From a checkpoint of a small transformer trained on Wikipedia: width 384, learned positions.
Each number is 128 + 24 x the weight over the matrix's rms, rounded and kept within 0 to 255. Layers, rows and columns count from 0. Numbers have three digits each.

# layer 8 MLP up, 1536x384, rms 0.0891, rows 1464-1535, columns 256-319
165132134121157104133135127139156124154121110117098123112155109102158125137103117091122148097141123144145159115138164121125122090063145184115133097118107095149163161137146170135144136142131100
170166183145119123115083120123116105135165118145114083091141117156139141182148162121134163104144138113095132128123168103096132158138163144132155147106113146171157080098118153085106091161163115
128149160151121126111105115146126110096115169106162169119148122099145114148097099091161120142111122119138156139111131111125156138134143091099127100110119106147139094114128078130107164098127111
131164120128101123163115105126051137105102080130102195114162134140188128073151148100104152158156104114093152159087140152150093118098159095145119111110115122156120154135143131114136125150145143
161111073127157157131172118151134139162086086138144144141128103121089066128150103105152178161120131123163116086136153138133146109159158134103138121140169106133113145094137140132145141124118153
134128108130152106146115129068138136156117115108123102106082139125096166160109106085071161142182147125163166132145138099120173130114156168106101136133123156131093139125152095125161175076107088
115134106128055107132161122165105164103107141113117163132118119132138128107131142143139118156150133194088155106120148155146133152144127143130121144114063199102085139146138125151160160130095133
136161107106149126154111096137164125117111142162148122121112131119138133181128117111127115145115152130133131110117129124154135114123150165103120088120132156112162145125113151179146132117158146
166117140171106166085128148144163139093159139127100103131160094160158119141106103102101159102147141151111116104083153125106145108118134162104092126118090123131149126125079157134140153157110124
109120166103093123126099178149087149143068116110118140089111109180084110106126077168114124122170116122110112102127117132123134129110130128108123141107109113115117151147162130167106125152137114
158116126106153127141133162161137150108081130142128104160124151136135125150134120127140125126161139105116129110109101171156111144135143115175175082101159143162174125117082119161154142087111093
114192120142121099100178103121134142153122149154121118107068112114106162112144144166171155091060098118177126104150161124112167107109129120087150111159110105134114169106125171158131097174143100
125129125139147107122123133115089115075132039126089150120146139112097168086123086108111203157152116172103111123129084151158137139149171114137108065137136119128108066145128126133129129153153183
092140124106165101131095155145140124158097095099124128135120136151142155148195140156088158144105109099185173098136105154102128098161072101099141153107117120089098120144096137138152143135130118
095139164156121134124121143134153124103125123101130140099119115097125108088129110118119114125096127127134120143149080103181121078147124117152126079087132094130115185149117140157143156118120153
129135137082132153109131138109111110108181139126104083111147144097115140149103090108139145140144151132136146136121133046136135112115126153171139154104107151114133146144132094115148137104106160
123119098121162129134138156115102098123142093166167167100146142136116159121132143085154099126153153097084106123118159101140116119125091151135134078121151124127148139173134134183119131155176159
126120124114107089099085111137125128127112119135112106107108145163094149107105129090094148188125096165114141070126141157139096109117116140113114109135138070097105142133091111062152097140166165
130099106178105138109092109157125144130132130131140120123142136135178147103138101168136131123118096145119105141156118162155150095158103144120144144162149152128140118140144144116132098109111162
163143108155112099121141119121139094141066129113124084154124118176139166106139170101151129119126097126110139113127162108142147152093107108145103108094135124130144112132126150126139154126143127
119166118142124130124172137165167121134155136094107129133128151110115111135119096121139128164138120068117145157122156151131178118152136125086126120126095117143134097104093134115164141123138110
129146166140129113121114110102102102100153102137134145125161129134122134165101118113185134131109138115138125125096132136101137119153141115165177132148153093137155101093138119152135163135143143
151103179132073101153143144175146136117147151164161099177093156115118119097108123113106101108130146061127135164137105141139143110159165120147130102097124138112087137094114125090152133136135151
114101103122128127143134124178093149143141086103149153130133099124142156136107118106163129123167146102106132109155151141139141138157146084094136145095151092103119183130132127162136078134151152
133130119094103102111090133110117132153104125141174099141122081101143125110141125141141156103137123112136168128110131106106162136111159122121124151115128142096112177097115145089111140133122112
137130134126148154130102086132139116151152113085160133118151090111157115111133124120111171117119148103102106124130168136086098125142128116162125100090138132178107100136102153108148142108127107
126116118149121070123140107123156097127122132127068152109129185135129132104171133144098100138126093156128159143135150108160160138138175113153140131119118131149084154119137113101138109155136119
128096121143128144129122157118115133161100086139133127144144141157114148146112148107111091090143141115099131092105135123133124140145173118148107121146087094116129101178119123087129154117137161
154132142091143133059148122101117143160094148123121146150102148122122126121104071134138138139152147113132129119116093105117162061126109126129130127110109099114131132103088121139147130132109091
108092105086152163162115111095154144160095131138133149206121107129088128130119080114115108131160181174145145156122136127117157136116150104119153109116146109130132134111136120145132091108170112
188117128091199119111110148156146096196079138093123089143114101164098134144129144114160115104166119140114104108137130134125156169137117148115117172093170127158138148139127098131130149065077120
142142160150127161138169098144164120119112148143128116153126145083118103123158096065141178078103169158168106113187134143130139105099136126128117130164146127115118074109117145119109160099149116
124093124115138141137107148146120087137107146129139131120156118116145103146151146142160129148132111103203133161125153117132117124096138112124125129155113139113146147113105106126152130161102132
120131114172136180071102134110159119182114148109080161167089113130129140090114167129117122099138112147112160149098195126119096136162159126075135106131165129155122077124109118137164083137108145
157185150106139131089140150145107141109135098142131168126123144099118121130138148112129106141117122159140163121148148116133107105131134137135143151109125123118108158144145156147138104166132133
150122109098170079147139184165133121136157145157101105155061065149110138161121120071143145150181113130172122126161120090138128127110113152139130155103114119107076104152133126155125137152140117
137144130190142099119144120132147115110148150092144120122114139108117130071124097135166120105146152132102097139152123122131138129098065119151093131091126102137117114123135117142145170152099114
131119136102124146141128117120152127129111092119176123132131126103101139102099133141152165128119093152118133088130125106098152116105158114115138130137126142136109132116176125128131099113126155
129121170129157100128156105140136145098101082145161138144125084094133122112108140082119106160080167093137181085143154145161108156167150146104105123084120108125131169195127171111141114131143094
119113136156109113135141151139152139115164140109132106127145145135116117094125113119138124088124146114148122100155137104107164161128122151111121104107129126105158107151132108119164162137127133
106103135116157119151088116147117119161109111119108173128142130119082160111176106128098119134131144122103135135162164118157124117106147155127069108083123107155103121126131119133085125170113091
141106122118110115120091128124058134165123144099112174098117106126132121103193110158079090095139141165140089164076147136165090163130131140135113114143140092097144144204131078074128093101138099
151133134126133140108128091130122162124115172096123184104127100135102138167189156087138103115167138152150102129176102107119136166108131141168140131129173131136127139151094160090143108113151145
126094121150144147128069151138103201132153118144168157146186148142155125091103088094087147145137132166136108097127121112145159099109176158102153144139152141141107098150115074125137134092094128
116141131164130133125108110134131110113133163119130151108151099146145133140112098131131166102106133111149168108139111126160138128095097151115138151112118103153162117133156129142120126082120150
149120131131134163139143136095144111103155174115087183120105105114128143123137122145117134167132155141134092094112122097144116140124132106124099118117163145109125126105121089099119106120125131
120126088124152149153102090103099114153176147161105138185123135114126134142105160101163129139073111153154151107118108162123063119175120147124129132111118130110155108106108119135106134148137137
115100133082174115136153124137116128133138155188126111112126133140135108135153133149145076104119114121148099111115102171131142147123121112121130083096116121150117186110089122157083151133093183
104150111162147111122121159136091168110132114133095133141137141118078109133122106135111137130130162108184163125145126137120178177136096112078129134123130138136126110166071121131085144079124113
082163144139141065091137124125114114104109119180151100157107136145171142172130123142168142148105097094172151116126127086110143116091170160124130130146154128146158120157052113132147100139130166
135124146149125113105125158113120145145144125114118130103101153159117139132156145147142131170143172128074104130172141136135100136120167148149172124188142112105092125176136097113138161120145103
092120145104137127128127116132128112099122116138132145108156103109109099105133157152142165090125181110117095156134116160123112133102176152140142128155115101132139098122077128109107112163132144
086181126121178156088098144142089137146125157127126129120108084106098118092152167137081146074102135098112132133138112156156166077147150102146136119147140113111115116127121123129122144111106142
092138088145141162073121101123110137088113136091127129147131133116157142132115119086095167147174138134097136086130129111135097142114101126113152104155178150111079109146108137122152145062119125
120093080146108108154104144143163122144123129095156154137117136128167157154116113130153120106124089131150117117148136182108149137119149113084119133171150081075126164108097138159121115115150099
124137158134141124087162158069094136127148135121139115155162097131126146155145136134122121102128126112104133157136136151150141186110124119161112170116113146102073115118153125118117130154162082
142142121128131139110148157113117140158162155108151138108073133138120144121116155152126131168098165155130093141093157151118124106149126148185138113184135125092097167136132094087080152108123096
114111121150130124138093126127117150115140113086119136120168103130157138097114120127133147101173103113158147113129118113119117131115164148123120142120160113143098092092149172102146110095122150
122166123090141132127146161106119123091148154126142114128150101065150158102105119144081130084135138103134126149106126148082134131078142119132123175128181127139094135127100117125075103131143126
120163118095102100112191128081124124115151142126114062161141156077157119101120126119119137122138121110107109077147138122134173109106149186122113109137120107141139121123134131155166116092104099
134171137123102128070107139115111098133126149154168107102123088087147156156117107083124147129126148125127079139133105134116156133115157146105103081129134121128154107146127149122132098145080130
135137128167094136094150132179143100148075106129126126119131110150114097122131105148109167119151111152135166113112162087089096137142119142113146101147150123086139111101110167121123116112100099
103108160166107131115128167116121165092156133129142162181109126142173122112178139107117125171146130109150109115103174142158135162118113109159127111149149148131149110148136108107145105097111092
118113156156134109113143122172137145126132125153149151161110140095137107086111140107123127134168101122134125097100143133121163098173127128122110144113100110117115106124104161153121134153137117
167126113091123179118111086137070122073131132128130123160079100123124129157157083106137145118134141098102127108126112089117150128131127134126130117131100128134108128155111108131120136122137129
145112153130100097108146157160120105155110068086128157129125109142121157133090127139092110166126111111160133095121100106141162102123140119148080131129116116133162142151097122133126127083130120
110148102131168133122122122140146114141134130158145112102135146148128116109080118125132117136093114106129071122108092160109118105097115141147100077134148121145150107174089130127133142130128167
149128129149137093150161113140148106138127129132162110073099148103105132116101156093161131154185138147141140079105098100167122134170114159124101115173127081155170098168106135130119119095129119
131110171155094103110156123131135092119131172114160165159119140124154124136161114126137116144149122119096099138123151125147139122131145154134120148140139147098134104145115114126120115140128146
150134140086126164115135103113166155122146101136152126155117090129139141107108147138110105154136087144115144107149097153109143130101125109133141152104186139146111122140173113153120153130098109
144123110076141112114137134159138156122170111135132116153117163149139136145161172137142115087141137127147130113122132172143155127179134103167142124138123093112159099136101132122151141170125156
121121125128141116146091107153124120134131077098142128194158136140124159109159115147104075149150140112109091130151139119164095106150083094118124135122091133092088161147083115138093176131119130
# layer 8 MLP down (transposed), 1536x384, rms 0.0415, rows 1464-1535, columns 256-319
103140123114113150111129140130148108160089141170127108097137169128097119101138072140132140106196123100136138153131058129108138162124167106089126121132151132113135139109091101154075121106113158
117124092110134121100147129154127140136094133117105163128113128119104139111108140154119108108125133150154173134182093126123164136132136150143124144148083160128055121096155126149140113149147140
142154110126128136117154116127136148127114108122057096104136145157134124123158155123105114107186107128123082132137102106108105135104151157130132133122111136100130152146082134123138109137116133
172097113135131107136100146163136082151137158090117172125122092088137114162160101134105098122139097108116115143118127162119109138102134176105115106117125147106090113119133098152140137144134197
153162162124106111136161101128099101133141146114190134124140144155157126111108159124083120144111153088099114109146138149106078124085120136134124111085125130093127130149160117143146126126115112
100113100106150102154131118165146105125127120164125166169132069165136110116132128160131133157120158146153108105133151151135070097124109101165167162091156142148090159135153138138107126147070066
133120139146150151162146153097126130128103118133133168145154157072092129127156143122141129113178104138089128145084136101143155167146116119087139085144164121122087151118113154103098137105118155
124113112117132134160105141127136143156132143158064150141144097094117094143120104154138106100167128119130130107092102080143135131105083153113138114133141117059102099100089088104122067116105106
073124101096146100169121108116125117107077157181149102153110152093088113146109152178172109130087140114147119135097119135098187080168092116129145132119118113139136142121106138097098145131089141
124168063149135155095133151120117134078101152178119121123129139112149127134133120126146135141105161101065131157127129084124073140126139128102158189117131124088155142159161142136092140104125135
135143094116131147122105097123138137115133157148081117135113148138095107093148135097135098174153074135121120157137058106121187125125109108151123108081125120072129087130114124135150159121152170
102122087171098162115164100166142134147140120135127084146122117166087111079118104128123147131071114134127099136150121112132166159112131099060115113188118129156154111149172113140147172154141141
122149136152124117162159114143109151131153148090162138193128102186172161180144139128139113124148131130185139135130119157132128128104098149155120129097126158097113110142105144093100111089134092
115144131132118140101125085118148154100148094107136112162129127129139103126094114123132138162143116153095119131143145114139163076130161138140101101141138161157174130098157124084127105132141182
123102092137151118142149093089152161127114108115134106120137124158144118134124142115138111125093153142093121122109111135138082156065160128145121139118127111149121162146149117139123087107143114
157106110159119121103127120150126108143130119114131159152079126145148116156156164106143129113114144117129135151117137170116129140101144135121102150159145122142119140076133183164125171116147139
118138114149127146124163114128093093098079139078134133099122129089151114132085113135070130175102125120159112126159136115108152131112130147133133149128117139150148131111118121127097116143107176
150169134132170104115128124100132147084157085126099124105158137103143145128148132136153071112111124128108101102122133083121053092094119111115115129171163164117153140166119126114126165100144131
118145162131106153138124134143139121099115110129125101146133129119148102085103084146174129143151118144159088136146134158070140127161119147124115096091125155115125140154147142123094153106124108
139150112121118169101161111134108107133115156112153162167150113103189149163142103144149128164114109132113087146118111100115095139104105176168150144131172155126142109166127122109090138137102121
140059086116160113109120146149152139135103124133134139153093148138120114123088113169124125135120156114109135123076131139134122107123099128098177129121138155138119101112168150148094138128125171
113091102092161115149157135156134206137122151105104141132143134150202102092148142137113147077070128126144151193121097132120127123157093129085088092131110117092058147099108153123143093119100132
094112127138105089118097159095159091137090091107095202099122132116137081149125147082133150118143133145155125153165127150129112128138121200139127139122179136153161125119142109147087131108113080
091144159129121101155217099144110127139168143128132114144130143113169115143129131118129164161118152128136134149132133105125120127145139142102091085171114102131112164131173121124115157140127127
155139137152109141135147103109134109128137145095113094124116143118147164130135157093131132104115126133125104108122139112123114118145124090140164110126137103149123124128091134139105127120144129
119133068156110106126144130136099111118098164112096110115157133112115128126130117106147158137104096121103119101132100131133135117139096107129144144097134145116119109132155113157142122134116131
121116122155109113123119106106169125126139138119154135153121113113125102132124126119121119097165175122087151158103109105160143129136133094139124087103112146148077124124130113114146126124099131
138130110157165109107097110153142099114129164116103138152104122137129126144108123091111151134131128078118140118100128134107134116131143129152114161150143178110079112092109148164101112135049165
124110103117124140181117143152120098116185104117129095100125113158132113122120135121101121129109126112127088138094106128157114145104130134165129159132111132107112123107181086112091118126157106
163125170116065119130133159153155110130102092124105112137150125137104157080140123137153097123109135131127122135134092136155096130130113116101101137146103154102082153154123157086137136144084109
078144112088124128134158133159128120101131082125132130167147132132146133141129141159150120119113110135127144129138159137157151097139121106147132137143153118107128136108142138135154122134146122
113135076176164124093168147116164126103166136127112124107110142122133131074161144141119118132126146129106134127103127111188135129079168099137139122097114131117148108124095075127064105133146126
137141144161110123139144153116134100157150111147102106101162128088121139122120144114131117107124112134088123097130108120098100127088136123102133144129122141139167146169095115122111155108141141
114130115136100153140156105121121141115123125096145137140107127132123134096085124166114124131139134127090140118151126130136144159091143145181098126121058127101146156116148121121111090130119071
123077112103161173132152111155106142123163158124140115110138116157112107143169114137145124104148123147132143121159104096148109143172116128139128138149076117145165094121113118134101141116145144
133070147156124141144109112094147120136146174136146139110175150147129128120133111137096157111117148113133112154080137113123139113067111147138156091145115139134111129128131142128131157082077134
113110136127101126147124129116111158141130099147127121151138115121114147163134109118169105157053134077098160114113127147091103140170142140129145122151150153130153165114118105127104102120122150
142099135110105128140120155156126146172129158117111080131128122135142143161149133114139110152128155113104146118170126113172089135089129118135136178126112107110127078098090120125125099105094148
148152079102157142128100076157141134135114164116140140110108104143128177123153115171150128165157104124102121098195108122119152140108075140126144126169078125123146085127146084157122126133103151
148126107102139105126155121101125108100132120118123121152109125190155107145100146104139142116153122159131110130104152130095136107157154141143121160165110121166142117099133110129134142149141119
122140140119128129123149078123117140178122095169136146145087172145161147155151107111100122120105139113137123110133107128076134110123143140142145197108088113138133173138127146121140125123141076
186115148069128135171111118115104109113133121120143147188104186143127156159121155146144126116096131108144151128160076079103128128138106142148170158120110146117079131137151158132133142142105158
121147114171133080126123158088113113104110127115132160112128131115138092095148137145153140117148158157084173141111147181124137132164142135169144115132155127123132106100111110111134090139121076
129094136098120119148122139108159122107125114173070090137109133129124137111111136133100145199112078094098084107122133137132182150157084103151114129134083160136111158136148149125109103086118108
129127114091090122134132104128137097100116073124131155108108158134121149128128143113151087154157178113119121154147092145107097123159121128160117128153154105153174158139122107105129110142137101
137124136143184147116111155109098085171117096191116149099132121159117106142120142094110123121115145134115118111141155114136127107151093135091135136152131096151129101103128147135126126091121111
110125124083137119149160164124112149121103070169135140126110115119081099105107161121110180141141133121099119138123144122117126139139123169129081092153141120129124092103121099151117150146102140
134120144122165120104114094132109169121131108103185114122124109173144129091082094133095115132150102139147118127118109135082073145103141140151130145139107153138135108136153107141129160160117146
120100156091148147121129126140096095136100121124106121086169120137156139183106127120107123085144163105176163122140077069089088138155086084126125181119128116136134130153159127100141151110153121
139154164156121095099127125093146098104146129150163143123147137127107128138128078104103150121142119129125114128157170116083160164146119161153117101122125117155141077144132085154079105137119154
133099094089074116179109126135125131138120107158136141088129110113118115143098136126129132125102137162170127102115122103134116100076104155123154087127104118128124138149115121101128160092172170
119110081137120120155085119125124106145116139105123128135116106105152125160111116115114127124103094160094111158120116130160118088117110130164132096123140129147135167128115110132117149120112142
127091145150124168118135085101143116167113111193113139152074129127109148067108131128134100101135123109191095137145078107101138163103145110113091169060142117122175105178141113108164146141130131
130116124132124150153147123139151123105182108118114120143151109077158096101171154138117112115123171122121091173123147103179133093094142131152083140114127092130160068136131123122128103164125093
173127155094126140126088131127154146136149129145165113116145102134118130115114133081119150120107107089123147178110081145086123109143144125102115153131147093068138074121142145140161126143092138
091096100169118118178132125104107132125140178127130109114126140157119125099112132127142141169140114155104193073113125136156130116122127170115126145157107123145108137117140118111091095078090151
153131101139140089166123147088105122097127153152120149162145154134149157111154124119114149142123099108150135158138136135140105137111109142138162116137117181135165139139113100143147167092112133
107199122100101099123131119130134136120113081111182142137120098123133156161114141127134135158110165132110105170159091143127119114110064162122085130160139151126128162093124080127117084088130150
074134142129159115171134147083148130170128160151108114153112133102149123134111116124117051098087112101146136109163179101106124142102133112206147137066157114128127071124131121160114114129083114
106118158139123147162126136144068130145099127123139101112140116128126138174095151156121113125115129103163119124137135160104130172122077164137130119085110102101116116144099122101100171114115177
108123121120134111158128124135102129083141150132143080112134114139112153115128122132119142109122113100097165113140065129110108111105080098100150161159126106139111119106101123139149113179160122
131087120116094114121112155092079097139141137099156106128170156146150085119104198115134120094132142109143124130171106157177121098136098120139140104107134146162146134147160134127129119116192147
119107164122146079125146131166155086127150088180125128119087149117085109116123109120155084117096133129092082091123107132123139094104104139098143156124137137123110087123126105095196122152125133
128166133107115114127084167108103118146121144118141151144139097118161132120145099152110131154102146169111122117140089099131127166106138083136110161108128114163133139156139180130129140099145122
110093099123111122156131096106122153108121109111118164155151141111122148113132107133135111120155133114123118120128130148162141144152108145129119125166121079182090095119174125131159093121113137
108092146168160120129132140129118095104119136151137115138117126124162127099175116100117152099138130107127110117127121095145160159086098164119134154115133097144118108120131119139143078138172142
131112139148155106123143107146141155138157100148111140100120071139120113151137100143162134131155092164165189115121128098148155109123131100099092153086133143161108139122138117094098127106109117
143149115170117125093108122105137152088129108172132136051141127149138144168130084121113134154131126117099144099169149167116138119140165145118108118158136158143078146115086157104113106169150145
136121123103154100172116096127118154145119128148107111099123171123127142126121132121123120127149147139111094106086174137141114111117121129160093083115136118094124133120079087151138131116144116
140121110120093106106100147130149155136113156115113156180121173119150160195130119145116118113134178142117128151128113136175144148166103153144112110118099103102127129121122124115146109128108163
168121133187133146137124158141149141100133129119142127124136121136112139151153115173144141097111141099126128155106131104138136150143111147123105156151083110167128148143156177099102108121104134
159092112133113085122183120093122124134127176106146125144094108120169122146148144132146120102148118112157177112128093103132157128114189122160166114121149148130112130080144126109124116155122125